Part of a small language model's weights.
Size: 10 layers, width 768, vocabulary 8192, 74.5M parameters.
Training: 955M tokens, 7706 steps.
Each number is 128 + 24 x the weight over its row's rms, rounded and kept within 0 to 255. Layers, rows and columns count from 0. Numbers have three digits each. The size before them is the row's rms in percent of the matrix's.

# layer 3 attention output (transposed), 1152x768, rms 0.122, rows 24-38,88-102,152-166,215-230,279-294,343-358, columns 256-383
097:117127122126135120143131189120159111137186183118132119128157103119137111100136135094084134113123125167150125121151127116132111127138137166136131109146149099138112121135132144097109124106180100120119144124122114148132101130138119157106094105137139160172107089124124167115153113143128102131128124138109119149089162153119103120163111090174139102126108127084126145118133138064119146160123
089:120107162133106135103133080143119109168116101151126122129132177119149128112149087114124105079122171121158141101140181110113133114153166129101091128140123120122103124129116125177105047133176148182111147165149121138164130138107115163144089080128092118123117176090110160050122109100098107123101125137115134123136159114140144136149110149144102122098105125147110172166161135150117147126102
106:086165148109131191114163164129160206133139144139180153179126116149150184117120138153140124145131123152097116124146102093133124090120112172099123159140118127142122126170127161123135144114153170094089124126124116095143125171145162145099100081107161105145142092147108115119115093095143143161150114101138163120132119118162095146143129128067095096148152100125097124120166138131133128129123
094:135084113121154115137158165106103124139130135137117118098118137084145132106114115137179123136118117141128161114160154126159145122140129121159138111111173119120134126116104178159143126097142139115091105110109152117111139125158076134103161122142161108150103131124111141121151115126148161107119127136119115172167118094149099162186135125090142104125129151130148101146157125128164179103126
096:142126128134107120137120165160093126131120162113149092095142131119049117135124126105103097094154115146134114120176155120133109131142111149100128150134127128172141170108104113160128095144155091149078150112179157127169163098138132142168119145119097126096150141125132121127101134100084119100174153120183149139179151140183131167137114122104164108129117099132136165110162107108098092148114
095:125124138151114140114117102108134132133102091141092120119122127099134159112106136092133109112100114143090162123121123131136133129159112162149106122081121152090135142171135117080102127137164187126151136132157124111077139092113169106120112140124132136162166142142118144127127122187167145131133130165131152064154138212151125128171137129124120103149092127143120142113075151128133166181163
097:110123170147101063110096133140122096155131150098162129125118160147156141125119112101101101132118140099149157123164118100110143134149156122104152102149137152105109100124101145156135129163151136149131146082140195109140126078092155129153112100139130104132080101132151130133166141106120120082134177081119119144120122119128104123137106154126111177120155103102117148102095127144094123127133
102:134113123173164118129174135145158151171131129107102119155181127100150146106100123136124159140105134152160150151111135107140114155119128130154151134122141106073132094097127128100159061084117129113166073124071166108102149136132112152158131097125079147109123102103120125132179150107132130165133134120066174110168111115129129102151122094136152126144123127141147075111162129064098108145100
101:104134163168147163154117147124135145115136136143111165133117153118137120131131119171112101128133122094137165185099146126124134097132139126132131111172140168127157123125084148163139124156109125146128131167096158146113160115124143150076132155126135103092134122150100129090116091090138105114077099113121101113147121128137133135156111122131105152134110113135114081110159123121119112172168
091:180111133133130127168111100144097133123116104152095150124131114181155115107144116089170125099151132189133148168155121193110129143081127108172134111120121165158110157121151128117116093115119128141136119082113117165097119137149169074137098125104097125162085113120122124090128189132109135115164135134127116147135181084157110132126096180156147100139122141134127171171120115101112093073136
096:116134127121176170139119144129160125106123149130119158125154101121139160124136095158121101129147132082095109153149086130101132086085117112109151129173126136097158120130135152138100131119075164165134162128136098114134103152171127128111091092138106134120118139107148108116091161121133142170154095135135110117121122166133161147154120153123135147096146115172174119104124118112124101127111
098:167138109126150121120165153124139150163154141109135109147135106112108104095154196116178097125172136137117152119171107131089120200118201146087124132171117184103102096089097140132149090133094116113144108133090123126138122102129091128100175127143116123124133101158150150114158116102168131143140164101099127119162122091135139136129061116079155107117145141106142132106134162191108146149161
092:104143153143186146116165132131150100065117083154158156133130114144129109124058160130124149137123099131155138180135140136158107119111149121135109141093165141106122155118115163167135163170121124166139124123194104121147148150072138150099163116142150121123114130128134079119070131146151108143109140131114167098143076134104092144086130123101114108149108090091114108107163122123134084124133
094:159129162122094105140134164139084160096149136147134148104184166120163127145085141146106131148149137115180141156104147133122138115114135109180127154118100145130111133077101126150137135122104157123080127141144114118135108083144113118125139112146144103114105085150098142145119149121113116079099160104120118110118158121131162139115144131102147161106111099107101154146119126113097147137129
097:112126137119166160097157136103112114117115108127106128135112158156126165121104110102134138120108149115101145122119106169107092127117143152136114151112112120161140136171123119151151119125150141093122112089153108154136116165110116163081091101110131136189134137139157119127155099114161093124135143145131093099160121070167128092142134119115152111096114170104040118112121173058088133074112
097:161161138156157098142158120127156094158096147135114108123139133128125131119106161128134085122111109127145115124077133136175135124120103109166137087123106156144184123140137148105115098099116153119159060111137110110157109109122122123135119148127092160087131109099147101140117160160149154150114120160113130094114125148149108144174135141108127140049148141095162107112122125146148144133120
095:141108099146110133154153102183109130128068148159141116109122132077187096068139104110108100157105082139103153138102088118145142138049129152155132175122107137158097090123094080167115148157128139138135096127141114121145133060114118142148149136087145122125137114135088099130140136103111131175137132132121106119114108137129155115174125134135139104108149119088166114155116145128142162124154
097:111106090110131125112124120123163138115112134144104109118069163110122150135125108127090121120133119127162131140139145095110118102148122129120176122075141145114112129140109151150143153108124158121086090112138122116092136172109129130128154118114096178165140172130142133145127089160153125097092089143106118155111140126130117097163122157148097136124102122116105112098136147138095131149111
088:111139139102155133129139116117140184080126130124157134159176121116131084142158142165128103110119078101129101120133144125124140127126167127110113117135134132142161119178104169118117110143134149143138088113162163105094096080143123132141147088128118108131173148130137132118109114095149088081105168139126141127138148144127109146076118127129160159122129134125087221103149115143184120138145
089:130111120163124136133147152113129068163146139164094147160151129130105101103159157103138147131186184079111104137105111093145131114147118154139125124086158116141139150162112104129127120138144129128176108146129138184147128148107120125082126120072139178139122108130143079123095142141080132130166100105120136147077141110104138132181110138117110114081138109113127103079128107101117114134118
096:129112127115110128147096107105145182141105134103120145141153149122127085187138134134135103119116146163137094136144159121116128144170138130138103114114129145154113134142130095101129151140162123129141158127107173175190147104147092140104154123114153132061121117127099110125112136130122118110153116128128164102087111128117110141109180090124131160155099117149141142104131121141155129122108
096:160117107158131161117091095146146172129124162144095155128119107124118178131145142092127163150133116151104126181162170148106163122100097109136138178143119125184099136182152173144187131136115150152088151133130133125123129126117110114134167122157133086139126182111098133123123164134141183111123141126091119123125156173152147114153099119122101114160085116107106106142118148106163068160126
098:145096119165095173137130133142113096214079163112168134107125125133123137152113100123162080119112149137169117118137162165128127110141135160112126169135090089101104139129144112151120095143126150157132179095132143095117163145155106117106114141132136121084085123139129109056129102124147144122127156154130072090100121087138149161107123114124127131119161110158098121153097086151085103149157
097:182158113124096142083144133146115170147137139096138131140144133149134163177101084134120114148127151123146170088127129147129139161121107140155097146119120132138127124177120114105188127156209093192120152125131131120135127129126163152125135098134127122157118114116096102080120192112174106112126116146170110119096144175124144135109147109135098145161086141147174105085126131122165116134142
090:139136134139143118152151167141117136134130119096157110150136128092131120150125137150120131124130091118119161077114119093125120161172089114143144057117139120172111144116110143087099127144082113181145159106175159120108107122133128127131104127151146098122117136118099143135142106154175161106169142158088091145134134116089140098103101127131089178156129104104126074110138149110143118062144
100:146191108131143119142098105148105101153120148061123131126101144137063107127111170135168151113122102131149115129124136152134147185154153134124154094103131129156132134120137109163149144136150153108119102124162104079097127144079125151101139103129145120136149123115132132110181159114143095112143130163154134107158091119129134131114076069113155127152160087139091160137120106148112112096152
094:119156124134096121172100128114111117112129145142102116077164159153133084125147144130109122196103165153134140119128081165073101101139117147095139140084169091120115136089134109134099153100092105142124127119149068160110133092105151165158082123096131173177082109086091145099120134157147148154134092156141134123110126152139120139140144130136166144123157133114073146113120106104107147118138
095:140107113129077154080122122135156132123131147115154132110116164134122127114113129149121160199138141146161107103157117123115139134111110119111176146134112100140101162115185136136134150182124127094128157097149103152144172155104146178120142148081169096112087121141124164130139097157170125120124119129111140141123120163160125072113154081101122145081152125177104117106105181133135145107115
093:140124121115122102137132110179152110118133147126116111104131145112146138128118117093136139128128093146097138058177128113118137147121127127122103191090134133145112104147100133169155136133111153132135134129054102136102129127165103082171126112134132099115090117142094089154158152183140126111130139165086146195112138164117148136137125125126111097123144115140094113099114119081123122127169
096:132123106143116086171143161162125107107139105106123118150120139109108116124080130130119130156181136148183102118131138108140128160111108097134144087094098143149133130106148101111126097125139150156143097108159118077115105123127175129130102116112091133152104105135178140184080143142141161125132151115118113156117129144137143154154132096158122133103152133117124129085083126093118155146095
101:154089130113159107157170091148100144127153137129089151111122122107111134092149158129128092121123150133153110074146122083113120148122151131126150126118122171140094161129095123169123121120150121099101151139054111129080169126100108141125121136163170132151152136091123153113098145059132123136137115115160128149157152141151125130118143140109124121161121116122131137152134123164151144092119
091:124112108107162167144117126198117128117128150126095089160121127116110120143145107172126094114120102134155164150139095118104132114079130139095136123105148107151137167116137133113083146144137139135127118079152146131126100119103118108147113138107131109139154140122171117099079092160139136115178074076126117103102125092111138128097124076122126133180091158110128146117132143119115163099139
097:107105185112115130096124132170129081113115123128145104173145148107185135146116073084121101135150111107132099161121104155115102146093121155128109135151131143133154157109110138135185128135150120136105147123127111096138101120120133139166147119080134109154153162104146158192102104138063126150157125154086122142128109112101167129114184166169136125127119120104105130152105118134120130120165
096:116125117112127129087126093126135133098138128139124165168136144145137139160138110124150113175118149158148114140113088122137155138170145129157139083150130099097108187106126134087115158154091094116125163124143113108116162121114110101133099101153092127126136089142154133146127094136111136131157131069123126151093151113136138107135120120123134120141071099115184123072149120147082126156115
094:156113082139127144152151118096108118097125085104131126119195113124116131143137147157139126106114091142146141111128162118139092111121163139157163138146121114139116123104118120137117098093104125104172122123122106165094088145116107139135168104170139124126146090131097146172119142079145127152123132136116167144143094150158121141113137124138157108145103110100098110140142185151186139133180
098:068108093136141138139118134157118160119119111144129100163147135148099133159141134105157126159127143111112102110128100113132124123141151142159160172112129108134087196117166170129157153117148140144127128119166182106121141117119164135153160090128101160129104167096118146138127131137123124130127159142129096169188125132126106131100098150145128150105140142136119167122157132113115114099107
094:107136106076111164180141142116121097173154124165109103109118147117143121132161130146145136105083145145080142127128105117110130115112166161112111083136148155103134089141105136142173108106110136092150134108155118104142116132126105127086115172141154084150156109069145168137145126132125133153170061131187109122106110136077114126149135185124173076128126146159162113130105086136140141124113
096:165141135143147159121141120133129126080136155147101127171147106103156142134133124133154140114148120154113128087088127120113112154160152159117160095155132121159151127122116170116132116078111133111084175161169127134129109099153130142119155151113105175117115173182126132117144166125098121111147110142107117165140134176113107145145107133072159130122111135098159132105119120131121120130105
099:136132125079125122143119140158161112122115116151106097118158152145102130131195085106110197169121144132138144143103125203129077125181114152149152160083149106123109114148150118076124121147128130109151103139100089142138149147138123116131116116124123140163127135122171138143121108160139153131126164133126116144147091091108164137108101097116161126123102111166125135106109140000129142106123
097:147150113118123094115102155137146142133145125123100109149121141110163155169125153127133136164090120100128149183115121144147120094112101143127125139137152155134151073130102141158110126128141138074139103117139142097096148147106086119133095126086140155147136104138134102153094092142123119122157158078141104112113123139131116129128154144116133141129096138166073094154104170141146139216185
097:138160135126177109141157102131113136095150102129136159185167140102102131076118122134083104091151146113089103100132115151141130075174098152167102149119140105110089129111156112121115118128155127112163108162097148137131106100192112148105109138137148140059128157130153114153129101166124140138122083174112153165114116094128140121134136150103128130118089133101098137097127112131105122159104
097:128139114167119134154100110139128113142132149163137138214123165158089064110134123116115155177094126084107138080105087113130113099126132113115182096126136141124217087116168110110158142092169084138127131094133172105133120123176105109113085134154149159130141120096133112138117139159133141165110108130137122144126135122143173096134158164123064134132136137117198159131152127142117092117118
094:115109126154121128125114200102115116114107144169137069115159148143121124153161132113133056113114125132146101100116115149153124122141128153128123140166104115117186109094112115115123111119125140143117115124101154140115119103133084120141101132126122115143136144177064167116112113102125127107094158114123111140142132079149165148134122145131120172145172129104080143161112122134114108128137
101:145125117138157122121126146146131154123093109139130085149125088136090143165099154113102121114132099120132103114111141140128123122127161119129124128129149128160148147129202154152113104130177131139121164106130122091147139127147144164099084143125128133138162162098130109050120154117095128125062093122107122161131137122109093099123148096117104114168114173142152110129151162128092112109165
101:144127111147087082134134098095061130138145132146124139170147132149132115104151114174093137124143116140131133096161132089144172177114096141139125148124154142152107127124110155080120149103160112088081122155112133126145180154123141172136116080120120165127151126094126156170152138119115097124153114111123111107110087121156163139166123129097127116138112084107129122141126135150154190170114
093:109126153162126109155128167105139135129135143105140096153132162110124156119118164118136099078126115122145160140150119107126128101123148115105143106135114168123142116152117165095082152127168145144149169148117118126136160129153126132088150133147142130089132113113132139156123129130108109123144101110116139133188138132150145151132145096115154180178107118137121127144129160180153120128119
091:098136140107102116129130132147105112131143106166155109106125133103125142169140079130120172117113127155140108131145104126134132118135130136118116180140093121128165113090115152123119142158108099116110138168111135145188093125109167153133171085092100134087093119121112133139121114141149137128108131151161125149155141134077130152115103143130084133127131148159191105125155105130157164123170
095:166156095157092110156122143127145135107163114155118163152173152159085107168130075159151139192103088124155115134148158128159091123149063139152155154124118084132096140112137116139127114105087121113101165164113153131087097160134143125121109143173153142106178140151148104090118124136157122127125133140130073131090122180103112107108131176141135108128159116154145144103111160107140123180097
097:114097134115152085132123124127129112176151104117115168131131148163132122089155184156089138136106114182119123076127103131151115143119148151090147131139152111150146089111130134123079150165126120149165101097132091196101116157152161112128139143151119151108126106157131152108112151115136127132107131126133068125122140126111137119162099117112131137107113136086056124140108145161105102103148
088:128139106075130167117120136134117172134139107135155127070123099158142151108157106127185095092139073153112101078126136111130126147091113100124137133163146171116123153136054101132098086125139106129103126188132115130141131130087154172134133130159130118106112157154107078109135143165084174148099086107143187086121119140096089148096093133152107104097141133105164157145110108103155112140094
094:151118135087092096130144086141143117148131120154141087129129181159155108105109140147132104092121099143098103126149119140100151161144144125125102130142110107128158101120200149113145142145111151138125113141155144106120122137118186129124158124176104097148125097138144133134117138158109157105129109182143082147155123096104121140138161148125130087137124146137136144151093101102118146082164
094:157068110109129108126113165123144139149138123102114136125134143132144120118161154147170144132133087158131119122147133090110138161096090180112146141196119115094134116119074147100107109148111130139092109124077110176117098122155101117114104124137138107079115132139091151147130133142090123162115124130133096115117120132125103073105107144100057189083166097115136129158146121114113154143136
090:130120114092106108069149129161065121120155102120152130144181122145153141124136124154095103101159143117145118146170169131119117084141172166124090143091130107114074157145140122146128107095104150124130133140121134117107098148136117108138126102145121123122164100111092105137129167136108132135138125101138135142153068154149128124083124127121074118171130121112116083130136122122111101107107
092:113119118132144123124122138161135116130127152107140071135123128138109100119116127113160121144142131107123132109107098109103121082136125096102147192105148170095111100083083143106145153146114114144093151097147078141143137092147128103132160117135144118123120102145156117148153131113113153163146113086121141122123117145168126102154114106127102117128092117103122152139146125146141145111159
099:095055126146192159133142105123121123105101118090155112123112165076123145101098121121158128140163134116153125103156136106166143106147102160136121083132102109107139124143148083132066134076120133138110151121147143133111118105142145139131116132096155113139126127115176141157153115149126133150125093103144137159122130109173144167127164104094129145089142114170167117129159126133100103143103
094:133124105118163136138150116127129134136143085088105098126157109133092107142128133180141125148090107126133129108081137134165103111156202111133136123125122098143125136158119149117116157115093142148093148109111188133150125087107128102167148083142128104105143139111151120133114126138142119143137165126137153172112141175125136079136109135141153115160150132145168099105084100113138142089121
093:133126141118123125091113147134163125119153135139119141157056161102165154105152089132172147129127068156101141129115163120110077154130103122137153118134121128163136176111168123111061117147123128118082155141139120126134103166136132171138152141121124132144101091119135137128134123167106142136134175090113119103146141116116154149112106105133122088108100128096102115147141106145147099135129
090:112108078120107139173095127120137135145135159081188086137124088143120133150107071115095191121150114121102112130113133098167159133132106079129147129138170134122101172141148183165131147134156138131103170122087115143160139131107161117116115138135118125105136114117108138101160118119128047130116141134125119160132165126118116130107117134066127142086120131170108106095142126143150122158112
087:129100112144128160127094132133087132144121086136075128105111118125121145085164088136149150116149088110159146140102119182134112155121132128138139113134141095127124138176139102112153105173160153129128127087121130127126127096168165100110132121122128111132137130150133158125114153126092099116141125120121088134116162094118134137085137143149146163123121150130123142157138115095137120146119
093:163112132106130146142152105154122162124091139135155139144157135115165141087131136148065107106129178123136155139143135088102117102125156157130083131144162123099123141147141094127121118136108142137184108149075121121066196152089124139148122163087125135121140140138085125169129152081126128144084132128162091092146151145115130118151149126129127130152118082178151164121085121135168153099146
098:155112128098069170065145132141092107120114155122147087106113114109154137124138124145151109162132125105133117107124116143136127122098156127102163115120106109118133086118110148103107130132120165151116166114091096160139127105140152106132181177118142082114067127142112124067137121163106159170128121110119156137150162132153091145130146083080108097143137146149107118149190176149150104115155
098:113127094098148142117171120141096123148119134109123132112127138131106158126097144095157135078123137142141125109150115104083131130135110116181106160133115125098095102134119116136159090125109148164143121101155098141121143102127150136115149107131158153114123147125120164086071144156116145127097143078105118144120100122134114117126114157151131138115145187140108098114142105119143119168131
098:165118111126129165120103119144097110130075132114101123130116139097148115131135133153128127122127126117157173147132146153094087133156115092094097142124099121117124080073143094164145132137093136114147133153164139143113144105111125145109155151152143104106102118160118087109106137114144138130165117095159158086103174090124114148111148128130134107114132109110079138146122126137133103135103
097:115103124140126094129159135137185128134168129103132142102141147102098135120128150152118139109171175166077091196121125176150144132094141113093109088149137150145120135105169126100161170123105132137163104136134106116085119127140120095147127112142123160148111098105182125110173117161119109102120109142125138121126111106156150139119148185131119160168083153075187139144172153132178158095162
102:157083090197123155146121129129138131164100112126148152072118109137099126150150114140154176162097120123166100163088167125123091105137146095100137167099155105158112125165166086126155119166172120138125122110154115147168103130118114131180103159162142166120088138105106117161156101102145123121106103129133144173133119109095143125131133107133125105140164140166137122128117132129135184103149
100:175128134112128102125056111107119104122157135097107110114045120118158124147106086101095185133154169116155149137169135160109134175131123158090125110108137084153133110132129109132170104201115167121132132111119171177140095144125136112113127161135126124141112116125119126064133132121132108107131130143127095125160105083098138092107130163113180156175135109124116096080102149137119123156162
098:038135132110125146137137096103132126084131145153142110126083183123116138143131115073145142132133172141119122108121120158109176146115150083096129094194115118155181140175122123101143093072149137118140119188162108100104122194141095138136132113125136140146109151122145136117143195141113117139126124119111139123135151116125117119133139132099087150122117110121087151082124119131107120137112
106:093127143144145113160124149117151106152142123131048105145152112110091129140143140094095120113124155182142149138155148134093095098121160170119146129136088137149140147132108152162106152116142136129111171153156142146137120141106115142131114125156147135152104122125117142104153132107107104114113117136112139150129149077119117188108173160129139129120119175140120137119115098133110137134112
098:101120134161160146129156193116139153178122176096091155116138101098073142131112135149156155124125118128118103084104139150137109122114100089201112141109124120142135168088139132110092171126130135106124132171090125117109112096133108126113102164104104115163114154150139118137160126114132106139121132147098097114111115110120123144100105072195112086112110184188169131162070134151132154110107
099:161181144133129115147163120119126140082106113157136136069104133117101127124121144131099118134093138111124144147104144125126130123150061179143081152105145120178127098146165103119129152169153142140152092094120118115092129126099116080078145122124129128192177122107108103123138123086114090093113124144166102148132110105092135158122117139108127143127140117116125119129111160150115117158146
101:154145148099135146097158107089142126142139116155134123110131111138183115114117105131122114124129127130115141092143148152182109147138142139124101121117153133147128176117119154145191092111113141124063128165132149123125190116133102111132194093121104150082136167171150136123124101094137118194136186118130129171123116166076141109124117134135157090156135103118131125112123124163143164142158
100:116111110103086123108154146132124125120123156116174137121095138148118112137113150149094154131162142130143099102155075126107158140135121099144127108135099115110143150141134104075188088120136136120127113120152126130144124120116116151127163184138140143095117098079152127147137149074099108157103106144138119120155115103171130172146141141113119145141143134124139169111088121096170099154110
096:131157098110108101174113139127151094139130134143156111141095113101138155128113159157089175159138138115094152103119107122143152131132153136129141125135091141106115117118108141156127155122139167132159166139154158133076122157099151137162167167104137142146135095110150078129140122118141103104100137141136170165114132087132168109133124112139153123136134165091153120092136174113121147122137
104:126185137133118117093141080094162165129135106124133136087093149129130144150174128150128138134121131088140083138145150132126100141098095124168079145136115127101094111177102132086168129126170109120154141138124144146124149146161101116129113118120140103135127100137163150122133151112088128141133130143205126099118111137116101107136181133134111124171121141140145118137106104109162131121130
093:186136104119127095145162101099189084163142122113138109129069122123142145104137120126055124138111172113099099120141158107117174131138141112116097172106116101143136127157086155111169117101070148156128141125088132166133153138106132114142109133180075131166144065118125131117134097167094130126140127168126141094113073130097156104113126087104089112148103124095146081139131108165124150098118
101:060131149113160154145116174101115133109089113134136158132127114126139152078096101163106128149084107116151143156096146135125134116109132085127140116139117113131150138118101127100114146131109078123094109105186134169135113107101116129133074134153147128112165140152137154155111089120155133168160131129117150133126126105100107155146056127136179120100139184137183129132111134175088143133111
093:138120124124127111126059117097160140137152090126130124151132151080123160124157154107117141104124117093117107146130145082085121113170148098094128115137120160131156098105107145141143168101142142181106115097103197116134123130126113089114119110170156131133138116121110135097085160114146167129118147094160088111092127117128108142143092132130137144129089113149109151147133117139147092137108
096:104112151153129176146178137141147095138110130105162150118107189128117141105149100141156121147165119141118116145141131105133141182140137106128091099098095126142119118088143149128153141132129097127116080131129121169157143134120111112148158112160121108135140127146110095133130134161109154144134128127155129121145153133105121138166080101169088108108143137113121115136101098145109133131165
099:122128137118082149136087186122117174135136078168176126140117119100152121156077092151093144163126114167095150106143213128136096137128112126104140113129139120168142135131139105164164116148143143125152120103139113148115124113126121120126124137120135139141128173153142099128125119097118119142127119132130127160144132100114157125115136097106099126092103132140106133111124134123132116086121
092:135146128105138154115150103129096107121150178131105094119176089137111167105081149058143132090122112089145123112145102128106104120167095084100170115182121158115095087155127191116093142099085104121075109139121143123121120084144116125104150129106132127170116116100120098137174108130147144146127140150126113081116149123104147150138158131116133125143083108129115154102128111178124130055147
096:140154130142096142129157132120127149144131141140114125117122124093142110143128179122119183113094131148089143136102162143102171164119141165099086127109134148125132122150133126108112133117100124116163123137113123116102150168141126146122150158106152086089116124151139105098144136152125131128125152160143107087102120186141121141183138107144148092125103129175131155090152163111105121138132
096:127134137158110132143145146167162113158135137137135110117154125189123121117072118144104131130128146158092121098080180194170134122128139077135133175087151116155137094146148152137127119106129140089131115151152117115125108140141121133130095112114096143118096120170183115117127122086120136146149136143142130147109135102125110153145132146127117135137132119195116150164123114147149120137148
096:119085157108150120148119100107140133060146156154095130132189126108107092113157126100158140154112076175120155099111133137148112116126083164130139177114094143098113108141100163130159154134123148143120133117135114143154119133084116118131093137151142101129123093111161150117121144137138116127089114137137120104134125167111127118136162135125117152101108114123109100119096169134123105084097
101:155115124136135145100122134136154119110148155135131108115092120102178108125182117160099096102140154149123159109094114145147187144103067122157118057127110107116161103116096093132112134113108138117134150137120138153119114155169150101127168160099164126165126130112148116071126130170135111106121079138154137114115099149128125147134127149120131109156106140139154148120094151094156120117148
091:152121104173147112091124139120106119108134142142118166146130191148121115096116119107119132140108129102120083162078091122097145163156115119142123152137147120125116110102176128151160135129132129153123135115136117105130139111127120104127144093143120174056102146173162164137160080120167127128165145168134132127138168155117122115134140106115203154081142120105128150123100139117154140137170
095:127115126118108105126149098121138109146141101109113113124148159154125080151040094174111149062142125142125131114138138129101136116165142146116070113109138141117128125104101098128128121127133099139150148129099110128108129167096116180121105109151134107150126160108114073163117164130098103156126157105147121104112140138127156120134152084113129111140112134111109135173126143138112168110110
096:131118119132099136125115181164113126111112095118145126124086112095115133138122174151120132130118119120091083116136123075176162150124166094103099102125160113147123115062092170146156133151144098167131112123119091073174103111095122137161120125144141174172059115071101128147132142139085141153116141164126132091107092122132114118126127145052111080139159144141123159169093149131144128121092
099:137114083100082099121075155136128156097142176137157147127131115080144104114125119130095128200123134115140089120140126138108175121137085147135119153106153081147143100101095110164086154120112102119135123095117138135183102116111044141145103142154132102155150169125148121154135094117119146125114120143110132118120063141125132136151122121111146137130147123074111138132125145109110173137161
097:152147161122123135151122130153065146100117130117148082114152133099105136129169136122138130167100174158100105171114129088144140112126189126129079140123152126125139146117158101142154154069106111130146191156169136154160156122154157125145119168123125155123116109114108124138120105161112095092144136139136095115140139145127116114143143168117093119137118161171149156113133133146117134133118
095:107171169106109122135143102120140135090138114134147161174121136113127141157120137081162094079093122158137132102146145111112143115131135102161112169139088103154118123134124135142105109125142120113171125116133147127105095145152171116107162111107143169165136147150134129157100112140146164108143100145096120112119121089125137122105098103211120101154124148109126155098146120122173126105145
094:106095126087138132103101129127129136121176146115130103162128088107128171094160118149164116100099106181092155124135120109160101114108123103120100120078099166126073118145117174127094148140147170155136106156127097097102162136132159131128130141147101117127118112156135130130122075118152125092168124150149124127128130162132101120146103134132107146123151172124173130135101114129080148197098
100:070138182125143151109122131098150079140120147120134132129112132111105132157151123116147175112138145101157163138194097122154121159125132134088160082164088138109161110093141192138124124129133145119085097091131165141146136154109120167101143123121111151146163086123152150103124103141119171160120117084129078140115080087098112112148094115137137138096113153117151137168122083131128128096083
097:120121119140154132123116096143145137089152096181174134126120108176134179166175159148133098141110147107120121144136135163127168097131129132081180177112137101158144112131157143140106083094127115167116138102087125157132098141139111115107150185104110124108153115140113118151149137159154130114164115120104175127159116155141167126105128151176132130157078134146156123133147110124129141170078
# layer 3 attention value, 192x768, rms 0.0395, rows 24-39, columns 256-383
099:148151151111130132152110128113175131103139084114113104139118085114172159141133120166137093115131160100120111108118086134148159117059131165097116139121171102101152158122109153132111149120122131106095144113154112109150182133163102142110126109124170087129123126121100154102154111142156099146141129128087087120156093108163123146128108117162134115159138136116112166119080134086113104167162
099:134138157103129138118085165091123141135126112123159134120132130156109156112154086173145125129136124148062109143083122105125141167167140089174102089100148143090142149134146095137143139114150130115111163156103105123160088129108146114127153117126101126129084154125157163157165102106122149143125132159123122142176115162152076119132120121126112139167085129166132107111121087128146133120094
102:163121132148134109149116148107103129104128153099122124143123132151153115082180113091145119107129125099143133100179124138139150132125129113160118114165112107107131132107130117113118135118117115140131161107140158140178115153118081117124117127095142099112135154120138106137134171091168136146116180056097123100154140147150125129121156149109152094119153112158177084158112118149114122150074
100:119105170129117125124097139160104073160113143105138141104139157097138152131081123100113150121130101133128121115135115157118142098105158126150135112142120128114112106148129137118105183126160088163087140170097136129141120127151111118153160099154126115131111063127165160189153111139124129126122153125109134128118121149149181128103131077138109122122097115118116121120132143114104117131128
100:135144139112147086176124142121097177134155149166108148157086111081154135126127141149101135123140143139120105152148114102155113128123123122095120174129103089130131137140076116070082090152089119115116149169124117180136129108128107158122123101104142085188122160086121114099094123142145150102088153124104104095123162102093137087125155120155132121111136146130114136165116146103138155126166
101:095140146147112142102135110137112073126191158131150140107078147127107159138120085114163110095118086115136126113092100114140102102097161151143119109137172129137149135119140100129109163127127106110207050133108155123108135152127131140121139095105130125162130102118134084128086085154164129135162146142125118123133161132135151107134147111153171123173102126149148110127131128156119072129112
099:117177131129112079135141103111097107103159137106094117098117126153135113139105158129145099139125142160177152147093083137122126151152129090139188141112133128109100096132130119174138090073074127076100120102125134165151130120137093124132149079103099139149177110120170104147096091157123143123116108107096100150107179092132157154121156143105113165147125116158115140147159123128108150139135
101:146086159118154128153092132125134131105149088062164141113124119131097105108181160094110137129121136108127129138165153093139140121111150111137142133131098157121136131146155119137088161109078098103119115144086124114142153109126135122134121122139145112097157151096081104080132148191093121110148093115115151086170163109130130109100111145170102100176156155104119111145139131063173158102145
101:108167128115114111150104115109110140153112167135105130143105138161188087104143151088115127122132160103083148156110115133119108126126108085086170163144105124136086168093117132146116131128131140118125153186134121103117145101148163084114110098124120161136119110150129100107166136100112117078102143131105138152143129152125103083116168124137133153119119113160126128123109151088171139123092
100:130173130136129141122159127125106139096161172112120145134161137136140120141117115121099125099150104132116160170139135111082154138146127094092132155136103111103136118146108103142132152099122158151102110145125145142120139166149151126071103129138161116140098100155120155159179147140118114094143073101137121089116141120119146134130133126079129129081125141139134130098172142146129126115094
102:121134135123116117110103132107176112111101137121130087123166136106120170142104108115123170126186135149141173134131146115125155159122105102124158182119157109141100106113091096115169150139144118123129116122127108146140134115132113120140125146098094147170159117112143139123129101058131135091078089137172122094105105170128110128100145153086144159137150143107116132124158177162119172093110
102:160128118132150118111144094118097115125100136168116144105165134094153157170097144092101103100165144153170099114131111130152113118115172137123104130120100122120133129165149101142140142133099171094086109120084151089116085104139102151171107081120104163133117122141125168146109114138161143105135129083100134144082121142150127100208142114137161164092141131110155080116148120109115112115120
097:145177114139132102157150105114126117125116138142159101147083102160146128135158122132108182121148115101124082100142110137124140118130134150088105084124123156129158146102097146101109149129133077134162092132130102120134094126140111165130101127137156157109093125133169086122110145113143146118089127120153174165122126180131105102165094113128117099117073135164155164122111097081082124123141
101:119140142109113154111104150119131094155131137106130166154133137127117131102125113131130175166136131142122110141150151171112141151172101107125143159169129162109090141108095134127124102166104124147115181117159150132150113105123162095129160165142101097145135139116125152170128124161106135105121143121107167131141102135084089072108159140140135149151052118120147105108139099179112096168123
102:136156166140127119114103138135131120125146110102126154110153137101105134150133113104126180107173145173158124133121132100109128126115190122090126161141141148094131150143131128164138160151083122136114107112125094130170149136127105149079139112118114119146154130143105088140103101080085098148111133167150128159113132127090134085114146110109127139133173145152113116110190117093138130107163
100:095133123136129153152116158132131161115139077093143126125097146141134113130144126166148130104108118108108112176137128146123116109100130155181140148142125142113108091144138175130127121117131143120160114123120162134116147100131132142148096142119151101144131140129101113136160126138125150134125150129086148167184093145143144157103092080131159172129144116104157172119111116128107189158129